Weights of a small GPT-style language model, trained from scratch on English Wikipedia.
Training: a variant of Muon for these matrices, 844M tokens, 3220 steps.
Each number is 128 + 32 x the weight over its row's rms, rounded and kept within 0 to 255. Layers, rows and columns count from 0. Numbers have three digits each. The size before them is the row's rms in percent of the matrix's.

# down: layer 7 MLP down (transposed), 896x224, rms 0.0619, rows 821-843, columns 112-167
# up: layer 7 MLP up, 896x224, rms 0.166, rows 822-843, columns 112-167
down821 079:129160079138131075107128170098104174108121144082083103109134118087097114156175121119179140106125116131158038186156129089094088137156146168162144101102130162149140093131
up822 100:132114133110122195138126125135140212109186090172140140111155101127125182059122171124138146168137135113072124068180137138163092107178134080064065120096175128163183194163
down822 095:082168097112141133202186133145090099141093090129078130074076137128159166114173105152139148086062179094164083161147077145162129133161132184190134153109104142119151128157
up823 105:203150122078122116144100145167099110086124096132090114098123174117130171105140087155124078112081150126074106171206107114072081159153097125170098072194112091116089151151
down823 121:113167118151122098108178115125098121114059164134139155144133151095091147126109138113104169165122139131144135129084161124130207150133066172103133106100097070135149203153
up824 091:179139163151098132197113117113108120106175116102156113117114169108137102081134112110151130076115110115103113104153091149110113145173112132054110094110116132129084062130
down824 092:135059105110126136108118161114144111132179104107116095099102141167146088173092157132147143126110116159152158141074101156186102122170153089126125138149135107074102116101
up825 092:115114190151110165195197144048142041136142125141171125139176141090099123128107157136048104158133174132130147112089137167125091149113152149094095169127096100182134177163
down825 084:142113126083120117087109086160215188124136079093077129173122119192135174171124106160155130128169115145131123152100030171159148132177128165179106135150138133149161064097
up826 106:069119179122165145098083089142120145146084102129070120137071175146117116101126103109163164166087115111079093157131125112191150115108169135150088100131125136119143128072
down826 096:134099098113131194147126058073091095134128135097148109133113112145129089137106163109138202134109084118135132119110073184137131088122134106144159148115154141142089071076
up827 099:118136105108101045109154144114096127174100130188166081160079138108110132120121148085127156138140189139160079138120109149138090111090137133094103115143124129129107117141
down827 110:178130134122117133140138132097164124119113152129098158124161109130127110135166126218083220118125079123135119137128141160092094093124087119093089162118136158134075145106
up828 091:130102144142142163073128204145147097154134147146090180174111161083118105105111135161127111086110145153129054160167146099151114168121201158088150134151144125147130151086
down828 070:124163155167085146133100099179213117093144099115117088128158076170124119162201118072094165114145043176154164086131138101099184068184091131166107075078166119128152111160
up829 099:104103149187139171122104122097115102150133192106156173114106068143171089119161110068108056130117126148090114197163161149116127136136105156162167122155071106189152136133
down829 091:118131063102113174100149085154151179140142091076158118123133117194110158137175136170158097128175150128147113035125109142096161132142150109094148168079087128108119114163
up830 095:135096164100109150141156111113085167109122152142151155105166164171080122158128095119135091183109089150090105076014139088180120140146115170119073100106186134157094132128
down830 070:088181189207149133137106119127152138158122114113099176125141100126141150118147083116132092049112143128136181099180187143146108096135141113133137155136072168126095087149
up831 099:170100120093134064153044127126121140099136161116175122111054081129135157094110114118106182145140116189134133103117122119100128077105128153091132079087133144133141106208
down831 096:168114142117115180141131118075119111148106114088138086151084169130069132085164116159128105136122176109104122125136122129199094195086095169170132152083050090152142062168
up832 096:095156137130138201100116112141083134129152066133151141102186089155162097161155110101137117157123117129156109115160092101131110179177144060127117131185106094094193089170
down832 093:171099144122135133117195106120098137141118161169154143163123186086099077174089167110149122107103101140116146100057086107197138157115089173068127099124141187132094184145
up833 107:143146082082175135098095232126122132045133153104053120087137109131146152150141148087158135165102085136177122122106121148076119133102169142109098122181142149115122127097
down833 111:105137165124128085108163065118147139164159159143084131118143150123183083102127175133152040062112137140080095135114122202161145093132091091118127146132094128065154154121
up834 082:119106137100149126171030088133092116120159145135146105159121138097181105146176109139137131193160110148170166155085107082141113131121119130105122125123199174136168127119
down834 086:121124116182119135129132139105106074196115120123119112068073079119149123133138159073157099139118153134187077137097145122151152128146170083098098135159136181106131123104
up835 086:137134131182146053112112138158183151147122127094190127178121174136113163105088144150125145147189130184104129150124078195153108153131183105106115180147135119116112162111
down835 083:131135121141106156161160120117094142104095093145111085134107167175134088204082080113107138035121161053134169147097121066090128155134046135114119099069125152124149166191
up836 106:165077135108106125150125126180141092164208088167111133146148084111092223131115021141115160181059101080120133103160149149170149147082099153155149122111073081170133121153
down836 107:079107157171101149125168175121090158099114100113147087121127147143144052163159151171125141121117196144142091137128193087169051141133108141136123137104167135163116138180
up837 093:157130142095016112096114113103126147115162124172159128116065132146126111105156135124101140133118142195064133148082164104108156144108062148178157146151090118184130158114
down837 093:160194111147157093225136075074167096144126095152113166183154146140134100167159136140079106166074132088102165128170090113116111135127113112128132143101149155095170114133
up838 102:116143081121180109105131136230103166151177173141104096109173132129138073168141136102111132122159141074149145108076123098119183143119107162110136053105133132154078086149
down838 090:118076106121113114076144169144189108110146134091140165194163151124123150065056108121172161168136150173138140109104148132105082085106109097123160160135091101155139168077
up839 106:107097113095119052098116159098072128151098126096148166125143122146156183142122104123126153127076158128140130083132164183169134121110140098117110131117051102157169123107
down839 104:151165159126102152153097111142130184086148124088101121070132079138156109119138132105167099144136108100128146143150140149130171172146127099167099192040149108149138197133
up840 122:209121166119135187173181100076046096149111144113103124104093160132210080149170124115128078176148108136195129133139136138149069091111143165153109090098142122131093150084
down840 124:118084159096090142186150111133125153073178134124120170081126079128190180151106148144101141088125115097093125124119147142141185156119093158116086150115148183108131078125
up841 094:180171128130141117075139121150091197142109155135102114091117149117110182117164102156109163111199141137118106125133145132124095143109126152162077089104132039132126127104
down841 111:138167102114121187156112143113118076107150170149114126124103117138090074134105104123114151078178116087120113078063163137148158190143117075094155152148118165151120124154
up842 101:110154186141169104114091118135176118178127110151139040113179134138098085152109080148120137091150143106123178089132144077188140172163126121119126151112131155116145096105
down842 091:139160133077141149136144144127122133113144122119081126146100087182090134164099145167149154150087076135115081157131167164107118078127125139104183129137125067145167125127
up843 107:148141120104145193139162113107127084146076130139153105107141125123115133130116151142135122164057097094106090121154180089146145094140095113114087176122136145148128221178
down843 116:131126117114167134103103107118051158119111149191165127145141188100105068137147129125163119050107152133158128160126156098118164183133112103091121154154092155137141073118